python train.py --d_model=160 --n_head=5 --n_kv_head=5 --positions="rope" --init_std_qkv=0.0395 --init_std_o=0.0075 --lr=0.00366 --lr_mult_up=0.668 --final_lr_fraction=0.0
Each number is 50 + 15 x the weight over its row's rms, rounded and kept within 0 to 99. Layers, rows and columns count from 0. The size before them is the row's rms in percent of the matrix's.

# q: layer 6 attention query, 160x160, rms 0.0478, rows 65-95, columns 0-79
# k: layer 6 attention key, 160x160, rms 0.0499, rows 65-95, columns 0-79
# v: layer 6 attention value, 160x160, rms 0.0655, rows 64-75, columns 0-79
# o: layer 6 attention output (transposed), 160x160, rms 0.107, rows 64-74, columns 0-79
q65 110:28 10 50 28 75 86 70 68 29 70 71 54 52 40 80 65 47 57 67 56 43 44 56 42 28 56 53 48 26 37 50 41 51 54 66 53 42 21 30 59 81 45 65 60 77 43 40 63 42 46 59 61 83 64 32 54 50 63 63 60 54 33 48 20 47 17 41 52 35 73 46 44 36 67 49 26 54 24 57 59
k65 089:64 59 58 56 30 46 64 17 49 55 47 37 24 61 33 40 71 42 54 61 65 18 67 44 55 48 61 83 64 40 41 67 53 51 36 59 28 67 43 68 24 33 32 24 68 45 44 46 57 61 45 28 60 24 76 64 36 53 56 51 35 69 33 60 49 51 38 66 68 50 48 64 37 42 58 50 36 43 43 42
q66 096:78 61 39 53 49 38 55 54 85 67 43 36 39 64 31 47 49 41 53 37 61 60 55 66 52 63 27 79 40 46 43 44 50 66 66 11 45 24 44 72 38 33 65 59 21 46 89 32 53 51 68 54 47 46 41 84 31 63 45 56 50 26 27 34 47 63 43 46 32 29 47 55 26 55 33 44 40 40 50 61
k66 096:52 54 31 20 46 54 57 61 62 39 47 38 66 37 57 31 64 49 60 35 56 53 32 45 62 60 62 44 33 57 72 50 68 80 53 46 43 68 41 46 59 67 39 29 44 19 68 30 78 49 50 42 43 50 59 48 52 39 30 47 42 47 30 34 43 66 22 47 43 32 66 67 36 31 35 47 68 58 66 36
q67 100:46 34 67 78 60 39 48 37 49 65 61 71 24 64 12 39 46 43 62 49 47 58 40 55 59 81 35 49 35 46 51 42 41 58 56 41 65 38 49 41 46 46 65 80 50 30 79 42 33 65 52 51 32 43 34 60 49 47 40 51 75 55 54 38 55 60 50 25 37 65 38 44 41 82 37 54 69 73 27 44
k67 093:68 70 44 56 53 59 39 42 45 43 46 42 85 58 37 33 32 50 75 58 49 85 60 54 57 52 74 54 73 50 53 74 42 30 48 77 33 44 40 67 43 48 49 62 49 52 52 61 28 55 29 43 54 62 35 39 17 61 43 52 56 67 59 54 69 43 56 68 47 74 40 43 59 75 44 61 49 35 41 69
q68 095:47 35 73 46 35 77 44 48 36 60 63 34 68 49 34 61 38 40 47 54 56 49 63 30 60 52 48 70 24 56 53 52 37 22 22 51 68 20 62 54 51 01 29 30 69 44 71 32 39 38 39 54 46 38 46 39 57 48 22 36 66 69 24 64 40 30 34 31 39 52 55 30 50 52 37 66 47 43 31 52
k68 099:70 61 32 34 66 51 50 62 52 34 39 66 47 29 50 71 66 53 31 40 51 53 60 24 55 22 20 40 24 71 45 49 55 50 43 88 55 55 52 44 49 87 70 63 49 36 22 50 46 36 48 27 34 38 72 49 50 22 31 41 64 61 40 54 43 33 34 62 48 28 73 70 71 66 31 39 31 61 47 57
q69 096:38 35 63 58 48 72 44 53 47 74 44 65 62 43 34 62 64 56 54 48 57 42 58 63 50 35 38 57 80 39 60 51 65 31 37 41 79 41 43 54 56 99 46 30 71 34 44 52 35 61 75 62 68 57 38 66 23 62 54 51 57 33 55 34 51 59 27 85 60 78 20 77 28 57 46 25 55 62 56 45
k69 111:30 42 56 39 38 43 56 64 26 51 64 51 86 59 58 39 37 67 28 41 36 52 77 36 39 72 36 60 67 23 51 32 37 62 45 38 72 41 39 44 72 61 23 27 52 54 85 69 33 48 56 75 43 99 42 23 72 39 38 71 54 61 39 61 57 67 45 27 59 93 26 45 50 41 67 49 74 58 55 48
q70 100:30 58 64 36 30 59 31 55 56 68 42 48 70 34 65 62 27 60 10 56 49 64 49 52 51 58 70 43 45 70 29 45 37 45 51 61 53 23 64 62 41 24 45 58 55 74 48 36 62 47 70 54 39 22 52 16 59 70 56 48 58 31 59 58 56 32 55 72 30 57 39 48 44 33 74 57 24 78 78 48
k70 097:53 67 40 63 67 70 46 56 31 55 34 70 42 55 60 65 82 19 58 50 31 44 49 47 49 78 42 50 31 69 49 63 55 56 30 42 64 68 29 77 68 53 73 49 57 36 44 57 63 57 39 45 41 59 71 46 53 58 12 35 47 69 58 35 46 48 62 35 67 18 50 39 36 47 56 33 71 00 52 78
q71 092:29 55 63 66 26 36 55 54 57 48 75 58 56 49 45 59 45 35 59 53 40 40 59 78 51 54 46 19 38 37 21 20 26 63 49 34 18 68 88 45 48 39 39 55 72 73 48 12 68 59 52 49 56 63 41 45 38 48 50 57 28 22 64 76 44 42 68 52 30 47 68 44 53 55 73 53 66 33 35 24
k71 092:52 59 20 49 55 58 59 46 45 58 30 50 75 04 52 71 36 67 39 49 35 44 43 46 39 66 51 32 73 61 69 57 68 50 49 66 41 33 65 29 60 57 34 22 28 59 51 54 39 44 66 47 67 49 42 66 54 66 60 50 28 71 50 69 57 40 35 52 56 30 34 59 16 49 52 30 54 47 59 78
q72 095:30 59 78 79 48 39 29 46 48 23 37 24 42 40 50 32 76 17 39 63 52 49 60 45 40 48 51 37 62 60 55 52 59 43 45 59 42 38 36 57 42 44 34 71 64 44 68 63 64 39 24 60 26 55 34 48 79 71 86 48 59 48 62 59 34 43 39 56 42 70 27 23 40 35 42 49 44 37 65 67
k72 095:49 29 50 37 60 54 61 65 66 55 39 67 61 61 64 44 43 65 33 42 30 51 47 66 57 31 18 43 37 03 54 42 65 46 49 74 49 29 45 19 70 72 55 50 43 48 77 41 33 23 74 62 53 46 40 53 58 63 75 54 30 70 58 56 58 39 60 48 34 59 50 65 29 53 42 43 77 40 66 49
q73 102:47 75 47 58 69 47 61 40 63 40 49 34 51 64 42 41 49 52 58 48 55 67 86 49 62 50 50 49 75 63 70 87 52 53 31 48 14 57 56 75 43 33 80 70 45 47 51 64 52 57 48 40 73 57 55 60 35 33 22 38 50 54 53 41 42 28 41 28 35 51 43 55 66 37 50 47 48 21 52 54
k73 092:60 45 52 51 42 81 33 34 52 61 50 35 37 35 45 52 76 66 39 37 46 35 51 34 20 29 41 62 40 36 27 62 44 49 53 63 59 68 39 53 48 60 68 63 59 24 31 56 25 52 63 33 56 54 68 48 43 78 45 77 54 47 52 55 75 29 58 18 50 62 38 41 47 30 44 59 47 62 54 42
q74 097:26 21 43 46 35 54 41 62 49 36 67 49 51 38 55 42 50 70 29 44 56 31 36 50 40 49 58 30 54 58 65 18 81 18 42 29 30 36 39 62 45 63 42 36 42 63 99 64 40 76 54 71 33 68 42 35 61 41 61 66 64 73 55 76 76 35 47 61 42 71 62 57 30 55 35 56 38 58 65 48
k74 090:57 23 36 29 60 67 23 35 19 38 79 45 48 52 46 49 51 61 58 49 19 65 62 52 23 54 43 59 31 33 55 22 29 84 38 50 34 51 53 18 53 69 51 48 52 70 64 49 26 66 32 58 24 45 41 58 67 71 67 90 51 29 66 18 53 33 62 46 45 60 54 48 83 44 56 50 65 61 52 31
q75 105:68 59 62 71 41 46 55 25 48 64 31 50 41 68 52 54 60 72 33 25 45 59 53 50 70 46 51 49 11 65 58 51 49 61 44 55 57 44 37 51 56 83 51 32 58 43 43 29 60 51 57 57 60 48 61 77 30 42 43 58 39 51 56 42 48 64 73 65 47 51 79 38 28 35 41 27 60 35 55 56
k75 093:47 31 40 53 55 27 50 36 54 60 54 52 71 44 35 34 50 42 60 60 71 50 37 40 37 42 42 33 47 26 68 39 33 25 35 56 97 22 58 35 68 50 52 60 51 62 71 48 46 40 60 44 50 59 39 80 45 85 45 45 42 52 42 18 40 53 43 30 35 19 60 60 53 42 37 54 59 14 55 58
q76 097:50 58 48 53 31 32 42 24 57 17 27 63 48 46 52 43 68 65 51 41 72 33 54 71 55 35 50 58 41 57 52 57 44 63 54 45 59 51 42 61 60 44 48 26 39 69 61 31 69 47 48 66 22 35 48 41 28 57 56 57 37 29 54 29 46 60 40 43 41 45 48 38 56 22 41 47 42 48 33 74
k76 088:65 28 49 47 39 43 60 44 30 73 66 49 53 62 66 81 46 72 59 42 62 34 39 73 64 71 37 66 53 45 60 24 59 33 56 18 48 21 52 44 62 73 15 53 67 51 63 23 26 55 67 84 47 52 62 43 55 40 47 56 78 38 47 52 72 26 63 57 65 60 66 46 59 53 49 48 39 36 48 62
q77 092:35 55 47 47 30 65 53 72 37 60 59 62 61 43 45 37 58 57 41 46 28 33 57 77 47 49 60 37 50 67 64 45 61 43 45 46 67 51 45 38 54 25 53 56 60 32 49 52 65 59 35 57 32 68 32 42 48 44 64 50 41 96 49 26 53 31 51 50 59 53 72 37 38 32 44 57 57 13 48 18
k77 090:40 62 63 32 58 39 60 74 50 69 49 46 45 42 65 53 66 56 49 38 82 46 68 47 39 45 55 44 60 36 59 64 50 90 45 57 58 50 57 69 33 29 60 32 50 42 41 59 22 42 43 92 52 63 38 58 56 47 57 38 54 64 60 65 39 47 66 64 67 37 44 46 27 35 55 50 51 98 27 55
q78 088:59 41 59 83 58 37 76 58 10 44 33 32 52 58 66 43 54 10 35 62 66 64 37 36 61 25 29 48 37 36 43 56 36 46 59 55 57 66 62 39 70 36 57 42 61 56 50 52 38 88 61 44 59 65 41 40 29 17 29 65 46 46 65 54 68 47 57 49 62 26 63 51 58 42 55 48 42 45 41 34
k78 084:70 29 65 70 48 35 66 40 41 50 45 42 50 57 25 30 37 47 71 27 22 50 36 39 53 66 46 77 63 49 27 43 74 70 22 35 69 37 39 43 40 60 25 61 37 47 62 79 64 19 57 56 89 61 50 37 33 60 50 39 51 55 30 34 47 47 35 64 60 47 47 27 49 34 44 45 42 40 62 66
q79 103:75 39 37 10 40 43 38 43 11 55 20 45 69 70 37 59 58 52 74 49 61 53 63 41 30 53 42 40 40 40 15 67 54 66 41 31 48 43 49 46 48 41 53 52 55 25 80 61 65 39 58 56 74 49 62 20 60 29 30 55 42 55 66 44 29 45 49 15 41 51 57 55 33 38 66 60 26 54 61 25
k79 106:54 45 66 77 27 44 52 55 51 52 35 52 38 66 35 70 77 50 43 40 52 38 65 64 82 30 59 50 56 53 42 54 62 30 42 48 73 66 47 59 39 38 79 61 52 55 19 52 73 42 46 40 53 31 68 42 37 37 16 43 24 34 65 52 60 45 66 46 46 66 46 57 60 57 64 86 46 37 45 77
q80 103:45 46 47 24 19 59 39 71 31 55 59 35 46 44 62 59 52 59 62 51 37 66 49 48 62 63 52 71 29 61 60 43 54 70 66 40 56 45 36 41 39 43 40 32 60 63 73 33 23 38 64 52 71 40 39 48 39 40 45 62 36 47 74 35 63 45 47 62 64 40 28 41 25 49 64 32 79 30 63 52
k80 108:34 20 55 61 51 33 41 43 41 26 55 60 50 47 25 46 30 19 66 36 32 54 55 62 78 37 29 37 52 49 37 54 46 23 36 67 81 41 61 51 71 46 62 59 24 62 28 63 51 53 74 52 48 57 54 39 30 51 39 52 55 57 46 15 31 39 39 69 42 32 66 49 58 48 64 39 58 44 37 62
q81 099:57 23 62 52 54 35 17 62 43 40 28 30 49 46 74 68 66 37 53 57 42 82 60 50 45 41 38 66 40 57 36 37 59 53 42 41 52 44 42 39 63 28 45 59 56 63 54 53 50 54 63 15 20 44 75 36 65 43 92 35 89 47 43 47 60 47 47 35 27 75 54 52 67 65 26 42 43 46 38 44
k81 097:63 29 51 45 37 58 63 29 50 54 35 61 32 69 38 13 61 31 44 45 54 34 57 56 60 78 65 38 28 75 55 70 66 56 25 53 36 59 22 27 75 34 62 51 32 63 66 59 47 36 60 44 50 36 33 42 18 78 53 46 70 69 41 31 39 41 49 68 50 59 79 44 37 51 72 69 37 29 81 39
q82 083:60 48 46 55 57 35 51 41 67 46 60 47 42 46 44 40 26 50 53 60 38 19 54 58 33 58 43 55 41 30 54 69 48 43 77 71 73 64 21 30 39 65 59 69 30 40 32 58 29 80 36 38 24 61 28 66 34 57 27 81 24 33 25 72 46 30 62 52 62 62 42 46 70 50 80 56 57 42 64 58
k82 100:40 68 58 57 20 66 65 57 35 72 54 22 64 41 65 43 50 49 56 80 26 54 45 71 40 70 90 52 80 51 65 52 50 56 54 60 42 68 32 46 38 52 57 45 76 28 24 53 58 51 62 68 52 66 35 58 64 74 72 58 55 54 53 44 59 41 59 41 56 69 24 50 35 27 60 56 67 43 57 43
q83 096:51 32 51 32 79 29 59 48 36 61 57 50 59 65 47 00 47 29 65 68 42 45 52 42 49 34 48 37 56 29 74 61 62 39 78 71 38 53 41 45 50 77 51 50 55 45 54 70 17 69 55 37 37 50 39 69 53 77 33 63 38 66 56 45 52 36 43 71 69 68 28 29 39 44 71 62 70 68 74 54
k83 090:58 71 56 53 11 74 38 45 44 59 56 27 46 55 45 59 71 50 72 55 26 41 61 74 31 47 61 82 83 47 45 28 58 57 71 61 53 59 28 29 67 60 29 50 66 32 41 51 61 63 42 46 55 52 31 70 44 69 55 49 51 46 58 57 48 82 43 31 48 68 30 55 36 51 65 45 32 38 60 58
q84 095:42 63 50 71 51 47 24 40 65 42 25 59 44 38 46 24 68 49 67 40 63 54 27 45 14 69 40 42 39 54 60 46 40 60 34 68 29 56 42 28 49 40 70 68 46 56 20 32 41 39 52 41 44 13 49 58 82 64 46 57 38 47 31 26 32 64 69 55 46 47 50 36 48 27 33 49 57 31 37 56
k84 091:46 19 59 80 44 47 65 54 31 42 59 66 40 32 65 40 28 67 76 55 34 45 70 34 33 53 56 37 61 29 74 30 47 56 41 15 37 66 73 28 38 47 32 46 51 86 75 68 55 62 50 63 45 42 23 50 40 56 54 65 62 54 31 71 45 86 51 53 61 72 25 58 44 24 48 62 37 84 74 48
q85 099:65 55 49 48 87 41 66 71 82 56 44 37 32 58 30 04 50 41 53 55 29 56 63 57 42 52 65 44 48 22 38 71 60 50 40 75 63 72 48 42 49 27 42 45 40 53 26 14 59 56 49 44 76 43 58 73 54 40 34 31 48 26 29 58 48 43 72 57 50 41 49 82 55 31 43 46 37 59 36 27
k85 099:58 36 24 73 73 45 44 40 66 60 48 32 43 33 21 47 72 64 53 30 37 48 48 33 46 31 36 30 42 61 45 64 31 60 61 60 20 37 54 45 56 76 27 53 40 55 77 22 39 54 44 45 43 68 62 33 32 71 75 60 65 56 72 68 59 58 36 55 57 69 41 67 36 61 50 61 37 57 70 49
q86 099:41 66 51 64 60 68 26 46 51 42 43 39 31 55 63 49 35 43 49 27 29 75 70 52 41 68 41 36 51 27 48 50 48 36 29 59 50 19 57 35 35 30 58 72 33 57 55 37 45 63 43 50 52 53 30 56 46 47 42 40 50 43 45 83 31 38 57 40 55 48 50 82 82 44 89 29 51 52 71 14
k86 094:40 40 69 73 47 56 52 67 49 67 28 65 54 33 70 53 26 57 82 51 61 31 57 64 54 58 87 37 37 26 40 36 70 52 55 67 78 61 31 58 41 24 32 17 39 69 60 41 73 59 63 47 43 32 47 35 76 29 45 27 42 65 60 39 64 66 55 51 52 28 49 39 73 81 32 62 39 26 48 37
q87 102:38 55 32 41 57 21 66 42 26 58 46 49 43 42 78 69 80 70 38 86 36 41 55 50 40 67 68 54 78 70 74 43 49 58 52 39 50 31 60 52 40 59 42 62 66 87 77 48 34 72 53 43 44 56 48 50 61 43 35 51 44 65 79 25 62 44 43 35 53 71 65 29 66 80 70 55 48 46 58 59
k87 093:35 54 31 23 43 63 47 73 28 58 58 63 59 54 74 60 33 50 24 47 32 31 25 75 42 70 65 21 47 30 53 31 63 39 41 40 45 70 43 40 43 59 58 25 55 21 61 76 54 53 41 36 33 56 35 37 58 43 48 53 78 73 45 40 54 44 35 43 63 63 58 27 52 15 63 72 38 38 48 44
q88 094:37 62 25 30 61 75 48 52 61 27 57 48 32 54 47 29 42 55 56 15 63 52 60 68 56 64 59 33 92 54 61 59 64 59 65 42 46 65 47 42 17 34 36 65 70 37 67 51 47 62 61 44 73 38 44 47 42 59 71 58 49 61 50 30 51 31 46 52 66 44 39 38 52 51 60 29 43 16 76 49
k88 091:32 77 75 53 40 34 57 47 48 53 39 26 28 53 62 23 64 76 37 48 55 44 47 45 53 37 42 68 34 49 33 59 50 43 66 33 67 53 54 51 52 53 81 39 31 40 43 63 46 44 45 48 35 82 45 49 50 18 48 61 49 50 44 64 81 57 42 18 55 37 61 34 16 47 53 71 50 80 35 34
q89 107:49 39 53 48 18 56 49 63 46 41 54 55 33 69 60 57 38 57 57 39 40 43 47 43 07 41 63 44 57 45 58 30 44 65 55 39 44 50 49 66 32 50 58 78 45 73 52 74 41 17 47 34 44 42 47 43 73 22 47 27 63 44 65 57 32 59 41 30 57 44 52 38 39 65 62 65 61 29 30 45
k89 096:70 48 65 62 46 58 42 31 64 53 73 45 82 47 77 65 43 36 57 71 66 36 82 56 34 46 41 42 82 32 10 31 71 92 30 71 38 50 33 43 89 49 45 30 66 73 80 39 57 57 37 34 55 66 56 21 43 62 51 66 15 27 42 41 55 63 55 43 46 40 71 59 50 42 39 53 30 67 44 37
q90 093:68 39 56 48 43 38 46 38 74 48 62 51 90 79 55 49 59 39 60 61 72 77 42 43 53 58 69 83 77 57 23 60 38 62 67 19 34 84 60 63 71 35 71 77 53 45 64 65 31 63 34 52 42 43 49 58 42 65 60 34 31 46 36 45 47 28 55 50 56 49 56 72 56 56 46 47 34 34 22 68
k90 079:52 64 65 65 72 27 63 37 33 51 42 50 63 77 34 64 79 59 41 81 25 25 46 43 42 67 37 46 39 49 26 59 47 35 53 56 56 38 46 52 51 75 67 53 52 49 31 45 46 43 53 41 46 53 63 51 32 55 68 61 33 59 39 57 35 62 57 43 66 50 27 54 43 52 40 50 71 25 71 53
q91 104:37 36 54 27 56 87 57 67 45 14 77 73 56 46 53 68 35 15 84 49 55 26 69 48 45 65 61 70 60 53 40 46 47 42 44 56 86 19 65 42 51 37 46 53 18 62 68 63 34 70 44 59 37 47 38 47 73 51 48 55 69 59 20 34 27 43 44 66 42 45 55 32 56 49 70 53 58 54 55 70
k91 088:40 45 50 58 24 46 23 44 57 49 57 41 74 54 58 47 43 37 36 40 61 40 37 61 26 55 31 41 37 14 57 75 45 57 72 45 53 99 41 54 44 46 63 35 43 60 66 47 33 33 71 42 40 57 63 58 46 51 52 33 40 85 51 67 53 52 86 54 58 24 39 56 39 48 49 25 45 41 57 56
q92 092:49 58 56 26 48 65 64 31 37 37 54 54 41 65 53 35 38 37 52 44 46 51 38 61 59 69 61 38 53 43 55 58 64 37 58 32 51 30 58 58 60 47 60 53 48 35 37 52 33 54 43 73 35 29 63 48 60 35 50 66 53 69 61 34 49 46 55 57 46 72 32 58 82 48 56 61 54 32 38 66
k92 083:41 32 41 37 68 25 72 46 48 30 56 48 65 48 32 40 29 39 66 21 34 35 50 35 29 51 53 41 31 52 64 61 61 48 43 61 68 40 26 45 57 53 67 49 47 53 46 83 57 66 57 29 37 80 45 69 68 54 48 15 58 48 51 71 28 27 73 57 38 48 49 39 41 25 46 64 51 67 33 35
q93 088:54 51 76 67 51 42 27 64 32 79 69 55 62 50 39 56 75 38 56 70 34 22 40 43 17 48 41 37 17 62 46 84 63 44 48 65 39 57 60 66 62 66 52 39 59 57 67 43 29 53 60 29 68 38 22 12 24 44 48 70 38 48 64 41 53 38 52 29 64 35 59 47 20 63 53 78 90 54 61 53
k93 087:64 57 55 54 37 45 89 54 75 49 39 14 59 66 41 33 59 61 31 32 49 52 55 64 57 52 35 29 55 39 82 55 45 52 58 55 69 55 39 45 40 67 37 24 58 78 47 39 56 59 33 44 86 44 39 51 58 50 50 39 37 61 79 67 56 38 19 20 55 62 67 53 58 50 47 41 55 39 52 45
q94 101:34 29 57 51 52 53 46 68 49 62 66 57 45 69 48 16 57 53 44 39 64 39 36 66 61 42 63 55 46 62 67 66 30 54 49 29 70 46 41 66 50 43 54 27 44 34 68 36 57 62 46 58 37 39 59 48 32 14 33 59 28 58 33 99 38 64 54 70 65 44 42 31 47 55 60 22 38 50 40 36
k94 085:42 23 59 35 35 49 51 59 42 55 35 44 56 46 42 45 36 68 74 68 43 39 67 74 70 59 35 36 82 33 65 61 19 69 48 62 54 38 41 63 24 57 42 42 42 39 41 73 69 55 42 64 23 41 30 44 51 71 12 69 35 37 44 40 66 68 35 52 65 25 25 62 60 67 24 29 56 47 49 56
q95 089:47 43 56 65 38 20 51 50 62 54 38 33 47 45 54 49 40 63 45 32 73 51 46 73 54 49 48 49 10 56 16 50 50 39 13 68 66 33 60 34 45 70 36 63 32 43 73 92 36 73 32 27 60 53 41 44 54 15 45 37 83 51 36 47 52 68 50 26 41 83 48 37 59 47 45 44 15 51 45 38
k95 086:28 13 32 53 26 68 41 43 12 12 58 53 63 32 78 49 34 43 39 42 34 70 34 61 54 19 63 66 38 56 54 64 60 37 43 49 55 35 23 61 38 29 49 57 41 66 23 38 43 52 54 62 78 77 32 44 55 21 75 40 64 55 55 31 68 57 62 45 66 45 48 53 45 31 49 59 79 49 28 29
v64 090:49 55 48 43 60 61 61 45 31 26 58 62 46 52 64 29 78 52 53 65 50 37 37 59 47 59 47 90 60 63 41 70 73 49 44 54 56 31 79 41 44 61 60 51 65 49 23 49 57 36 85 32 60 48 61 74 58 47 58 72 35 66 34 53 48 52 54 71 58 32 41 31 67 61 56 58 45 59 59 30
o64 088:54 56 76 32 37 74 55 69 43 33 63 43 72 41 68 33 57 41 47 64 36 52 57 33 44 59 68 70 58 47 57 35 34 46 69 80 48 28 51 45 68 54 51 50 40 66 54 31 49 49 64 39 53 83 69 74 29 37 48 37 41 40 35 54 29 27 58 70 39 51 59 48 68 70 49 40 40 16 40 52
v65 080:42 32 34 47 48 59 57 35 72 55 47 66 64 46 38 37 44 56 39 57 57 63 37 57 56 50 34 24 38 68 49 48 37 44 69 44 75 57 57 56 69 27 23 65 65 45 65 47 73 51 29 64 33 40 52 78 36 55 52 54 55 57 34 69 63 35 56 64 59 43 27 52 82 63 63 64 46 22 32 72
o65 088:42 63 66 55 40 48 76 63 92 62 52 49 78 76 69 38 37 29 39 59 42 49 80 61 28 53 43 53 33 32 62 51 55 58 48 31 31 72 65 51 42 52 63 50 69 71 78 54 46 81 32 42 47 28 59 55 26 61 44 80 43 37 39 58 57 69 66 56 70 68 26 46 77 57 34 35 51 38 44 65
v66 081:39 64 62 42 04 38 67 58 47 44 35 40 59 60 57 48 43 41 58 69 26 29 59 43 37 35 42 24 54 62 32 60 65 48 50 62 66 38 30 69 43 50 69 52 51 27 46 65 60 70 23 57 43 52 70 09 44 33 81 62 65 31 34 35 37 29 51 64 60 74 44 53 58 41 65 36 51 30 71 69
o66 079:36 37 63 79 36 58 73 49 43 42 80 62 60 51 71 24 81 54 64 18 25 51 64 50 39 41 54 54 40 45 41 30 69 34 38 38 37 30 34 45 63 46 51 40 74 50 40 61 84 44 32 71 23 32 46 55 59 63 64 91 59 40 54 76 50 50 69 55 66 45 57 52 30 51 46 41 37 69 37 54
v67 086:49 68 62 57 64 53 46 46 35 53 49 42 56 62 69 61 56 46 63 60 31 48 33 52 00 43 47 24 49 60 56 87 66 43 52 12 21 66 33 35 67 37 56 46 43 70 48 39 63 19 54 64 59 43 50 58 76 50 47 69 47 73 34 20 49 56 40 46 38 49 52 46 63 29 53 54 37 59 59 41
o67 091:52 44 45 64 52 53 20 56 24 57 32 38 42 66 30 52 45 70 60 38 53 48 53 68 31 37 44 53 55 68 58 39 75 47 53 76 67 68 47 51 71 60 71 59 54 49 83 46 24 50 52 81 32 85 54 36 52 39 51 61 44 57 64 30 59 74 39 28 47 67 59 21 69 64 49 45 69 36 45 33
v68 085:41 46 18 52 79 49 40 38 51 58 44 61 32 48 49 52 68 27 66 51 61 57 36 46 29 42 58 42 62 48 40 58 50 63 42 37 72 26 64 61 47 46 36 62 51 46 43 26 62 72 82 56 37 76 40 57 69 42 68 50 37 34 48 29 61 44 47 57 60 51 57 50 54 46 51 35 61 70 53 48
o68 084:77 38 39 45 69 63 57 33 24 55 20 52 44 65 50 60 70 28 53 63 62 70 37 55 69 11 64 58 31 53 58 63 50 43 55 59 27 50 52 75 64 67 80 38 60 41 43 41 53 39 39 49 29 60 76 82 45 45 26 49 64 56 68 63 43 44 50 49 55 70 57 41 50 49 72 71 72 56 50 55
v69 080:42 39 42 63 48 30 51 58 47 71 32 50 63 34 43 41 61 62 45 80 67 43 69 61 25 59 68 73 18 64 56 30 38 44 63 31 33 66 48 49 61 70 37 45 51 53 33 31 47 44 52 62 47 56 49 23 40 64 39 67 68 44 55 55 40 67 37 54 43 47 66 41 33 50 27 54 55 64 63 37
o69 087:72 40 48 76 43 49 47 40 14 65 33 24 70 40 47 72 29 46 69 46 65 47 55 61 28 54 58 61 47 69 52 53 46 28 45 59 79 79 50 26 66 63 39 55 36 59 80 61 22 53 37 56 57 45 59 35 79 30 79 69 60 28 62 58 64 36 34 40 41 52 22 79 40 42 56 61 75 68 49 52
v70 075:29 40 82 73 66 34 69 61 34 75 52 55 78 50 53 63 63 48 38 53 35 60 62 57 45 49 47 26 79 37 37 32 56 34 51 27 31 36 29 44 63 40 44 45 31 50 53 47 58 62 64 33 41 60 59 35 62 40 10 16 77 57 66 45 57 45 39 55 35 41 71 68 29 62 63 60 45 35 35 51
o70 077:57 44 61 28 54 57 04 37 54 28 64 78 75 65 54 54 39 56 35 40 40 26 47 64 67 21 75 60 38 40 58 55 59 63 52 51 54 39 29 38 44 77 62 46 76 71 68 64 20 44 78 51 38 73 41 38 56 52 57 39 55 60 38 58 49 46 47 59 41 76 67 40 42 43 44 64 74 75 52 62
v71 083:52 62 62 56 04 54 56 46 90 74 52 41 77 33 34 48 30 21 51 40 25 68 51 50 53 61 45 69 45 36 43 21 47 42 42 47 47 31 41 45 60 53 66 63 28 69 40 51 54 43 36 72 52 58 20 62 47 47 27 25 47 69 45 50 75 30 36 80 62 55 64 40 65 57 55 51 45 53 51 41
o71 088:47 49 38 51 67 55 49 28 48 38 49 28 62 60 46 51 44 45 51 42 52 59 46 60 46 65 47 59 41 06 50 46 70 71 30 32 59 42 51 52 51 32 33 45 57 43 56 83 15 83 77 45 37 46 27 43 41 62 62 69 36 71 38 58 44 43 38 63 16 48 78 47 86 55 59 41 62 51 38 50
v72 086:55 42 56 30 26 41 48 40 52 32 43 41 47 29 55 64 52 44 37 86 25 48 69 61 34 29 61 82 49 31 51 40 52 69 50 29 45 57 35 46 59 56 46 41 38 60 57 56 56 71 39 55 74 35 52 53 71 55 64 76 49 23 27 55 81 13 53 20 20 54 61 54 30 67 50 56 34 39 52 62
o72 091:53 80 40 29 40 40 40 66 47 21 83 42 52 68 57 76 42 81 49 35 35 52 29 60 35 42 71 28 59 53 60 45 64 61 31 22 40 57 69 52 50 41 58 63 42 37 53 60 67 61 52 59 58 40 66 54 41 43 57 74 46 77 50 46 60 64 67 58 37 36 90 60 43 71 75 58 40 51 57 38
v73 085:57 35 43 45 04 57 39 53 73 58 34 56 47 14 39 82 73 36 48 32 45 54 45 52 63 31 47 13 74 40 65 38 47 45 36 47 39 48 30 56 51 38 50 56 49 39 25 49 55 30 33 60 38 16 67 50 33 60 61 57 35 47 46 58 60 67 67 53 43 68 46 53 58 40 30 47 46 33 67 40
o73 084:54 23 61 70 50 42 42 68 67 53 59 62 15 55 52 42 47 70 59 67 27 42 18 41 70 38 65 23 52 42 26 49 34 33 26 32 35 77 69 67 63 22 50 34 65 55 22 62 45 53 40 57 49 26 56 36 59 52 31 53 28 39 48 52 90 65 63 46 45 72 41 31 41 42 31 41 37 43 30 45
v74 083:61 32 37 53 49 55 62 43 33 54 53 61 27 51 92 28 74 58 26 50 54 38 59 54 23 80 45 70 60 28 52 43 44 37 66 65 32 41 42 59 60 63 61 68 37 31 67 80 68 58 55 25 47 47 61 50 31 59 40 49 70 52 65 36 55 58 52 78 55 48 53 29 58 21 53 62 73 45 44 49
o74 079:72 57 53 70 31 65 34 35 50 65 51 58 50 38 47 51 61 30 33 73 30 30 32 55 37 45 56 35 32 66 62 72 38 66 44 38 34 46 39 41 43 70 29 04 54 49 36 64 36 58 26 56 42 35 59 43 40 43 47 54 70 54 27 52 32 53 71 35 58 45 43 63 61 37 55 39 41 83 64 73
v75 082:49 60 61 35 76 60 44 47 73 45 46 38 42 50 37 30 53 60 83 77 58 40 25 54 56 36 54 44 61 36 55 41 64 68 49 57 55 64 79 67 63 29 64 35 57 62 52 64 33 38 64 73 55 76 33 72 47 55 52 47 74 50 56 44 61 33 66 72 40 45 27 18 64 56 44 65 74 80 31 16